{"n_layer": 8, "d_model": 128, "n_head": 4, "n_kv_head": 4, "head_dim": 32, "d_mlp": 320, "vocab_size": 2048, "activation": "swiglu", "norm": "rmsnorm", "norm_place": "pre", "norm_eps": 1e-05, "positions": "rope", "rope_base": 10000.0, "rope_fraction": 1.0, "qk_norm": false, "attn_scale": 0.177, "bias": "none", "tie_embeddings": false, "parallel_block": true, "init": "normal", "init_std_qkv": 0.0435, "init_std_o": 0.0435, "init_std_up": 0.0435, "init_std_down": 0.0, "optimizer": "cautious_adamw", "lr": 0.00212, "lr_mult_up": 1.27, "beta1": 0.9, "beta2": 0.95, "lr_head": 0.0128, "warmup_steps": 484, "schedule": "wsd", "decay_fraction": 0.651, "decay_shape": "sqrt", "final_lr_fraction": 0.0, "batch_tokens": 32768, "seq_len": 1024, "doc_mask": false, "train_tokens": 133700000, "steps": 4081, "dataset": "wikipedia_en"}
Each number is 128 + 32 x the weight over the matrix's rms, rounded and kept within 0 to 255. Layers, rows and columns count from 0. Numbers have three digits each.

# layer 4 attention value, 128x128, rms 0.0635, rows 76-126, columns 0-127
131131147166092199132128182139101038122115163131129176126143104122042090121168132163173125138188049132138099138167058162128087088226160162060145140116141066201096075114137117124137056137137255152155194071152163205133116158177181173097103164135092185036098126130121158178105065194103150151162143175166129115098106117086171157044092171136190143129095202066185171102147151123096152081077
034114145152167097162143121168139121052152123152175100094054228107163144196074159122173122136169141203118119095104131159179191135130184168221100072079081113102092158170098164111120091142138080119120136115137072125128167092119121108162101111060086154130148149089184135022198133149074104079160144135163134116113160078105013139105122141159151115084143124170139121081172094116189121146067
166142154106134105122151044123132098060127110183091121092082145085173114145075043109182150076201088172225059015117165080145131233159077047139092166183076091179104099161099219078226131149092111104174120091201083107057216156119164050151139113199072125149129188148126192166127110152127095116179187110147173096101114134100115184073077145133098064063064092133145119049100112115210087111161
153070112139108148113139200114117142181156113176143183148093113104117129076186119047131208112167101174114092174131151170104094141109165091147077146168121136115161061094197147210156160088116192142185150123147129087108203146167169123112173088108130079035142081075141127151062045146191139079007121083137115179167111124106112127112134188099143164165133104119135095177150163082129095073113
047158151106103138069094018119131149128183091151110170142106165091212126141151059133068130157207142251116112139108085123144069070196138105141066178105079141180091156076134115097088113186087109133134128145138092167108134130152183088093123130112247130165140105104126075106122255104096149171064126152164174088190137078194105110145129094125194132118171098145134138107172184213096093103095
106087102140034176044166101149055156204043149144152085157139129195078110146123091092219058155105103125015097190097066135124175255136099151141199189122181094166147108133160170036124175146104107134107119126146154104170117117067186103132119068168060091134135100207119163172091072116022063121109131122124105107142132158134171129086085118151089098175175041182138142105116193097121037198147
094184138101115149184171197163169065132123040147194098130128131088173145125000215133104134053156182134162090136143151117101150122113148135172104134122205138042078114092108081124229098145132206068122120136167156198189188128147039031053118109163058059096165136148233202114068200151054158034190071113167138186183151215132133128226094108113169125053144215170112099105119167122120070102110
165173123126105190162103034123087149162129094030139159107169102133096067211120124148184188195088172108155144120139133114133075166128142073134081092161135173106079120171130165126093174122097145096192186145121121131096078167079072068149135255142159104119152182100127064159088220130086101084156115146161132123056102099188202156200099116146101121097121144166115063112119107078194076131170
147133152170183145095162116174074179172109135075096118157085069149091037172128068182166115230056055195103228152104135095098151098192142093101153192177114091195174223134102156161109135090133115103052182065161100113108124115131113143131103175098109165182176131115085189084147086105086188083124142094168187129181193080203187128128255122138144064146122147106108089178078114074146113175178
125134137133141141213205178165111137082142144076137116142082055044127153128148149104129105123135118084111179165136125204093139113127078151149096105171136020110159104135244102095099128103141088160104096087067136120092144097151056211095065097216146209182113053153093089121103161081129190100077073147152103111159122153125167154127188190148107126145141146070082189133156081157148102172135
144154197158086190108094205154124106173151202206121147099082090191157159117029092158076144072083191169045176120125089220102094147163139162151113178113108087120168140095105121054106101143143090169097190133179101126105066075144126172080170091131098137108166134170104201121116132059254132180192092159068111055076097116123160131150109121095080116139167032108151156127044101159015151159129
082164085132136137139118196204095152161116060061102175174150055120203140180137096146093133119129089207142177149176120158140135092206138041119070114088109071178120156106111159178158125129096128119122085104174083135106177165187093041091159067102159081179128135186172126095164183144134141114153076130147197169210106074123207107093108138153103074129199173146088122094215186161176076121132
152142084130119120157108197103146127209097082081107084097160077184109060169120112165113168191206112110151083205154155255100176080171149033127093153125145105041132083100121151142166151125116211049162073120077184111121110120132112142100112110079160053111152114095126141092157126144079107025136132098122106128169179126065103148071046093170182133144127135120131106055214089054133119173150
070102176104149149192020160152133195120125186166070118122072151220228097151080117145132129066052078101198074183174162067086147181216211056144102196056148104129163000136069113129141105090165087136143087157144109172109208157167110099039151184125151139060122149139160110125089072109204105060179139104170111171177146117119154139117193100005051092134190149078125136130141143215139146178154
169101148080130104166167095062108120115087162205098137097125104192116099148152076157078121102142106151151151115154118184107211148113175071221091133158150119168102112114123065156084171129080072108112076081052121101146109114152110039098164151100090101162157021144105087083189108183157162132100120110126078060158108104139041072182163100093120115098154039121137145119089069130124245207157
057114153082141177115118132102146129135125104082150134148195113057101150197124142113131196128065118149078063226196144034149068096136142101103132135088083160162140183126119100157228199183149167138134134110151100115132080153137082088228156180106159122167160112195096155204113156070049144131193142105095090125098143155122123159197096103098126071104158146150149149055163139196070155145075
095043117174170179127134193119168111217116176125131179050094055170154141147164086077230120143081134086191107117072136097175136202080176129145090160126132137114121085173111192153104116145139153154180161158116190047143168151096166159108140166136139012093086205072157072160072106150165115101122092121070128143083130119078169083163012128098085143138140141144142159072071130077096145131180
104170170084060076132136142105118153093088111076083063137163043150111116197132086164146126123135093144079147162098087053117068131169128092149140132096162147176071201057134184078141172135111151144125172173082170128108065133061111103165123105134111216108126165063081143142105127066135199095159142144194158130024115112142070146142207123097152119126136101171131088124144189134104132128173
106154099107141048075148102084160136133115100105129124155096054160132235138108136126098030136117132112071146196150107109121135103170114133101138079070127130149116147085126171122130119172143149176146140133100124160159147159147085095055082150131165226153126121155082145041163136108160222069157120143173114127084105186144158130037042106135084154148068173131111098062152203155195149176149
167072120130077080147161168192101162086166165096164120161089137124147095141146151133120115126111134103131195128136129114123138039075154153192103083041167105136117119125097061080107102124141097140129084118161188140230116139174146177119135093155065143059161132087186162117207131183110123065042088100095235102029140165128109072144118112209180084086119129105095119086129222059100158090133
144109143136086133118131155152140180140139120169142097136110109113150139145138142170134160175102072173097173075112124088159137130172144106122102137140125131079109119132170148139095108125121120143137139108145089193074127131104133159094110137121144118142175152085106161106149134105116118106144162103130168164130095128151117126131076147160131103110131135118122125100130166167153165117164
124171116127096141104226109130100120140110140145123115142119073218142146154123130145135144125140089206139108150108117169121148081140157159139125104136157102066159095150175096122112086104124100134165107131108184149199135126117102116145118072118098120164148137103092161113169134137064115156153102120133146085143080129185118105133161112126114146144151145092123159173138130091090088084140
123126116111178123086132130116145125194122142144126119095144149144145126094156131145151100098149134140150099157118149099121100156145143145089173135122108116130089176104112128179145165101097116171143089115136093142156110108098100126142106122120105054211130115125192092158143158134104105124064111134132121078112157121134123094115111115180115114125153160129129111109172111106132063104113
161121095124133127111120113151136114139119122101148151116128120175100143108127144133104169152117116108114091150098119146086117099117110128145150138172126154102141129137115108103145133141121153114116134143122145127160109125135111162134107109144112091107166180180165138135094128121127061089124097148144129106039111142130178090091099136151170143077107159149129150105110175128112132170124
141169142114158130154162132133111135153129155123143128124158099076088110108107148093127136137166153169145077195142129109104146102089119126121129170133084183164192165122168107134133149136153106138132128139132142120110100119093124119128168143155172104111153046135156125144115083119183131084179125148102098128120146095128138133087154131142125147102084107154137133112123153159113090128139
131159111110098111144106121150099129104134147100105111167099149138117137119110126108146102156113112148138139165106150073123111119106139118142108132123111131124095114149124110140131148157140138168118136104118119120219111120104096143099132126151076165138130178146164158151157138156099153091185130149102102144117130142083119155121120072103136108141096092151126116107130155115142119108120
111136142119125159142098135144124133174162163110131121124139115154140064089141101129112111114099138111170154109160148162146138230119167088134133120106108103148098169142167144100117119135155127134098127119151117144086144120172159096134165101118066098103129112101106136161099125131122154134119114107082149142131133154126127112102157160118114077140144140119149115121138138135089134120120
143127124118102090162110112121150105082148156081148078153135149154112166149158127147132181153128098128157168181123163166092112087171119108162081114164132121057105143139168091149129176125062091101078143107141110132125136136194082124157109161134155148083119112109150145126167112073097095120126155115179162136093147150141108113113113124120143126133122103131098111157095181118122128122126
141156134143145108076118112093094132150104100095137091118139115169116120117120132128147099126114154189155145126108133133112133089110138077116097141207112114117110125187104150137153140129140150123115161135120126133127078119136131081094095112130108101126161147132156124157131162169133110092148148150135131172100112128163121132117133155121134106145134140139100105152135104173156160132111
119102130132123122112179101143174117150142115158119146133148080127120105151117139136149150110119137122086111134113120110164149145172126145148086111086132088108137118120153147120153108156163130115151131125151139116124134123137153111159102108130137143134156104107124166120096146102114124087108112110127157109161087107074115117130106131120098150135162162125148116122139153131146083070086
109112155162155137128124152143135165167157092113120111184099137163138138133125132144153119131099144058099114165112126154128165114147107136118115114116168120078139135136159147122111099125100144140115160101117116158100170114129104123156099118142141097157087158153085141123129159146065122181102128142058132098112142129149182129118079139126132139128161124124128130096143130127154104167155
137180153116087086184144103134106139162143099067133134121160115144120117179108177132118113134144134140096193158146130107118131132096125144155173110121116163125140121130136105111130142108158154133165127120148159061111119143159124155158118189162113147157173133076132122137142136129097117088153141134165138083094086099151107125113105133142146104111125153069128125135139111136103186140144
138132127125141159158114077140082092075164152154137117109133123101127078112153181149091159111123171161113127115106158113120142115148162147135134159120123135147109109132108122152160142119124135162094102138137083153180095125100124134160112109135114113104138148119159139093132099133087131130187116113126150072151189122132106123130155082081116153168122081129141121114128126104130118071134
135187116100128113108101146107162126068106157136122074167112114088136107119126095138140160093132102106110129169142145076131108154161117135151084136084117148184080146100101129106148090119137157148146100102150098117132125132150098119144114136186081130113135138162145114087114140093159159116206122124123081172140149151112150108102164160097114120100124162111115121136146150116160145096137
127181138096123175147122172142122135088114098137121066132140105136134071155091129079118148164120117096084143149156095088140145153117155128142140147127135130096163167101125137140168151104160143105138115137145132127158115130147140121171108133161121156068113165156121157128133118147099145060170155133158082126096089159108101127074105185148147102117107125162114103129161150097083113101109
180145139097157169165133152136130070113125148185117079101109172122134120120095120077144084116110129125120130105118115165165168127108125093140144131071149106127135135118132129120132138158099139124160128122144136155118092112124100149159118100097090114138133164152138090137120093130117108123159152151147113103142126107079109137126116088135073113108161085131127122171119166115141099132127
108139119129139103132112190125142119141133154127106163103115154155179127169086129174121135100105108116171100083139118111153134109134065144089117097054095118097064171079106111143113117126111114137043130119124138127084127127162133140166103128125101067147132113141084113138147105117171152043108146143140123117143150133105108139180123158140158127135093144102138102119138100116116189066179
111133129102183123116163086143154102123123160143126187118096160135156111125117163124096110143128139137166128144125150137118115108120100107136143100061175108119133178105080123120102097126093137129132111143127119108135098154109116098151104106099146134127137153150090114134186145120119168196091107118116157084087157192113083141108169121122126118145101167110121114141145161099147047099123
106126148114170098119142096153108096144106074112146130121141129104158110142096108163110092118128136162109148166131120105143126116131126163152128120138115118162156142114088163146153116113190116111120093149092170112154122149113115083181108132143149112141148129175066129140117150140056120057175127166169137105151119119120085126122148088156113085130135123119145086134129111127153107153098
126100151144114104197096112119139142137144131075116053110157159129141107140147114154130120095112047090109110119117122091114100147133124136118134146197119137093128155134157150145114090128123115109111161145103095145118138123136171137128131099154103115099141188150082131151123115130073116108149084121140113171121145125169160138159147113119142125130142139116142115112099135152117140130158
101120136137091110086124145117121120155145213097129145111112149143168117071148191100077146097146096097121112149113144105154129195131117103141173096060141110150126176140141136137109120156102109154152077122106162135153133096143123162106121112107067178062147088132145136129131108151110158143116112155134137098128186141129150113115117150163143183133117170096141161169165169152089088125121
131130144134103109114104094092119124117146118131140155166117124069123085108144148129096097170091107086182105163132150159122069094166058146138127095137133112085156048095161124182132130092139140116178121168111059136070127167139149123152084162128127128079127145126121142148109168106136111145071138127126167173045125143138110178149134170119146158100143190104120130144128175145069101120140
147097101150171120134085106149120123135146179115119089110153139116104105123128122109065132122220155124109103114128124137088102153109148119148157136199117151162136101161159116099141098147116172151155141138136129139137164126090127153101169103166128122110118107180166092154050106109150126129112113121123101136141149109118123144163147074173094129138097133155127133111096084202076174149156
120146132141171121126129114140141093127133144093133132113093155090106182133107129163164113113177174141126148088124096138133113087144103163130147109113142120140145132131137100117106103152178141120161122157170149161080141147117145119132105107150155091099134136145105146150083134124089094107134096134145150071135124134098149123128111141157089121110160133141159168085135148112181084180113
185190120103174145094112087129116118165094156129104125135139159136142164115046137103156112170083173118127120191159124137119099119132099097105140095153087125103150113132105123116131113157120209108152089101141103126099109133122130123125153134125126116103146146148146118149134184134114122122105130134126160098092145125161096159136122151165131125145107095126127105134130147126156108147159
148166118118104054173102098161115093105131159101124060123122149168115147152130142132120114140132126165090130108120120072127116113120172118125152158162097165153137153171135099130109132126145085158171124119093093120164104087082092180093173125137102131093141143123173106152126087121122123120174125122170088143111102105174086166109079132175135074126135121130098120214099151141147162132128
141149113129111107169117139147116145119126130155115116110068103074132178139124174140074073163133135134077114123168170080116130115134094146121111119152123119071156101094117120129099160124123105145132136153148153146125107141127171172130095140141144147145101161127126097159146088099136195153189164109135114124178129132176083111089122142102164145129131134124121149136127195166070113202113
128074126111142135065140103122103160122104153140140152129146102110106068128079130099081121117106154097100129122153108119112120074126114158175157149140132107177136139113135136122124148146130121158081111140158110140097127107103126101106118113104214099126163094143155142191114093145182129105148132134109138078144154125183141163166100139130141110105116109148130107136097072134114068110130
099102115098089143125150148130131144129119126193103138148132089167158123120160074164170129121092104094160092207110132160114117097151123114102088154067139081173100155135154183116161137109133111120168143146168130112140152153105106072116124191129143080155147101142145120107158141097151151171117112126091123073104122127165172101169136117081109135128159084124139114094117156067173128118111
109149170141099106069127183121128129177135163124136134133176047129120096137137110141144132095104107120108161159104107117126109146133085090102089107113154132128143153105146222114118152124110125128167118147122103099088126147146104091098140136145157110101146113085127123098133128106111135079112157115140121135143111145158163122175169124159080116105168093093107131102155142174156127150140
162112113110133102075147100108093153140154174135102132082123122116093134064084139134077165136180139115094094062119150111100152143148145127152140151129107175148153101145097110120096115143091100142142160124141112113171172119106098127125172148118104121091110142108167134114092088139149132170174110143132084088110118088148181136064064099153115089125093051175142144142104095166130138169171